From a checkpoint of a small transformer trained on Wikipedia.
Training: a variant of Muon for these matrices, 4448 steps.
Each number is 500 + 50 x the weight over its row's rms, rounded and kept within 0 to 999. Layers, rows and columns count from 0. Numbers have three digits each. The size before them is the row's rms in percent of the matrix's.

# layer 4 attention key, 256x256, rms 0.179, rows 246-255, columns 0-255
131:470518439488533472658569469436465550437486490528449475548567558451516522530527467479514462494474422537502491531442501433606484389511496512527478545533474423492450492437482539435471531540503498594524540450561607507570525487541560494527523456460507488524574556495457536447422465491484449559464498459538505495545442482509543504581474514491457483443550601607577513482450441443485560504514527400516520442462563429438513492591478403499436503509463423555599491497511393574503510470529521500452492502525529556473551540523601472520572558483426479467578552496447419514416523501482415490560461560460584519514505487523369583566572441488528451493542386511448429495459478546457452452639527549367548493526453489493531511569533472519470491501450528449528483560441511415433464443622529
116:528486504550464492522489412425545491534357522589575479530472469417477455479554496592535480564482515508460534495589463547551632491435549443544451531462457434483414507483597535504541567430426566435431480543457514502482471437467569589538559485470459482556516507516527541481433623585510411443451545541415464544397544484520472557473466387494470521454442520476380538475449430480595589488552505544467512500470476487455458557462457508441541429559434580540540496466542473489526430434556485556463518524480487531468524513536414474437553477498492454484493523547558501487405566507498544514549511547417485451508529459596467521456543525468470466505442418526497470502438475348491611540522543442471549522450534534579513473420519488480585481434569589476508541527460517598484508456451515
118:473507528484521558471529440500604513544553524469473489532478446481584530586534500511447452398435471509449509566507573515454506495540461468507545536446495413517508535480503549507433485564453532492538561476537486537501457395534490504432486484553464519460512480416488501485516602569510468405503578478596585446522517444561399612510556580448506485599459478497576530518391481578489534513500473512531417547484573480429544525494469533439577654492358455520537474537522417612492503568543485503504488475489402512508477423493519448450513553432494585459388466473504569499554539473460460468504497417503560451549543569503502412429509430463530536599574562484517484525497555526433565510505458452406551584570522509493486464566478497528473550554534407553441486416474494488469605467454579
132:541509565447504435628421487519456524548457473422450527501480547493562479529473483446446524431515399509516548455491602592380424492482459528429461446427484597516601434499524471465516530463538504512600489507420510473459589458469450549565593496468507450510354496517493452427537470492434435476504477569474426507530551488478580538541459511436531494420565430455468512533453536443520527526497543646484446546551509427396507536555501434498577501477526525506483473560482518467501519459418456477532462479528325554451460519485505492522567426474440549516502494487483487429455570506487426503488503609498524529489491550418540537476611455510482472530447520521493495536452386620536482459504557494544475564562494516545468444506515575467494591569507536514564475416596436466461499466520536
113:459590447498476554523441548426548443517443497514444454456477449451358462477429576483502609451529492512557481471500554503499435401534493611492578533502443440418471450507525452576460525457527475590500595477540490513471530444531529570509457564549481434550542453540543631420526538490580437493426490532399483507466544469526527492567557508500559483430498531418482573475473431449586465573481532512588442470510553587521472528459494433424528555504440580463481550429539559573476585538519537529529569545401474531529569489519484412495413508500505531569455498503481549442510504509458522483497538586599458542437487527424587503515439494439452451533509489482490420513518479483449490432480405485546558524436595491462564455509486450526553605494513477551434446493535526517425494424503621
124:531442414471510525546590558445425486393509499504549405473550427476450479486550500418614523459486505483550521478570565572486484560466496438469510500449521485523611509471472486501450503477514517582521568458494496476531542460529531480442523567562440520525486507539482378423476522439440516455454565464491563466451580474493577546517464535548549435525471396462444552518461433492468486559515589546407530461548514451470496537540535503467556499519575359445493390548503562481524504530434495550478436593510572538490533616440456512507469366528458574467455564555447516649434469406522487503484467517483445480532477473528481446417497447482410524539526459511602545506478527547458514507479427559434510620490498423534460505546492579546581504561522515564539521449482508450476590560519576
135:462542440584511545437448540481541569490432522508416478587485524522524542542561525508606471433410539534502540510459465510459514533446385555480537402526405505528479462546510497526460532472537494443416548419581467495413538562412567439552538441471419491450443501499529484467510547432441507529481423630459464441537446513564528521555561515532480510529548468490506522461497477436520521537476510504461565634461518422551571407551506559485491503508517555532482542436507533489568490623487551466471490475504459549594556487408407451456540555392488454468516458474545515486497530505510558487631497504528578518413531448547429543568524568572521445521525472485543500437582543554529576540586523510545459530504531533553443557501509477504499506411532432565521409534539394462564499511643524
122:459510417495489474477507474471477404509519494530527478439568353512492563504471498498482567444470550457601492460493409553496435417567529473570542567421596456443627484423417567546437532447479521441540546493503512491460428524433545419484531471494436421469492522425477503464478473541476548555571578464526491545453430497528506498505578377418589562425440528552453599451481367488468485466506465530495528523498455498516544496386553513462416511540531490377491538613541526370441497445506521548489489556462523524515453489465567500470553459490461551446501571524394486522389485473427503476562508492542485528471486520514441516412493540460493566521511507457452469464489414506502520471478579439524473447429436370575542590499554522472531479428444459503493539506459573472511488478512478
129:423479454443513563399515435451547530473524544478501489559468493570467547561413480485525414465457448551506531541505390457643504443472502511539493412444550493442476485511517516598463526424494500521510503543405520403593433452487514454430573546497501444426490516477461516577612499448566466502494475530401473486507465530530499551555566502572497549463453436491496497522443413578551476466510512494502498468521563510500406550537525472523517491522420502483575497480567480544468531400497636414485561481509428482424544497510461519468484406467507480569448404506566538479458542567471525510521586642500515457526409416518537433596436487479501434531505496433455476591532510490421473515464376539474501540559530573448538496547580481518487524562458396511493588492475464427549595520544530
119:521460589479546454578365487468495485452507507476637539504494384564386470407510551509579517518482539515497550409448517455406515517504438450513543493540497456490466543512572440510487484536479507495543488464556523547549433426591514525488551439489477477484474461561431593598496450570518531471491529503528545568509521471542530434540444578508579483451591458515519492587535509534476466477552449442505503553440494596417502543446461539450555488523513569528434573579529591430431510471452455470443521400498444560464571447520660486503564538505539550443449543526495470541458530574451543532495551491562530438487535487473603524519487552433428475445531515443549509518561522526398412481522614534426503484553489511412550528525429459504474488455407508566459593495529438443579483494522483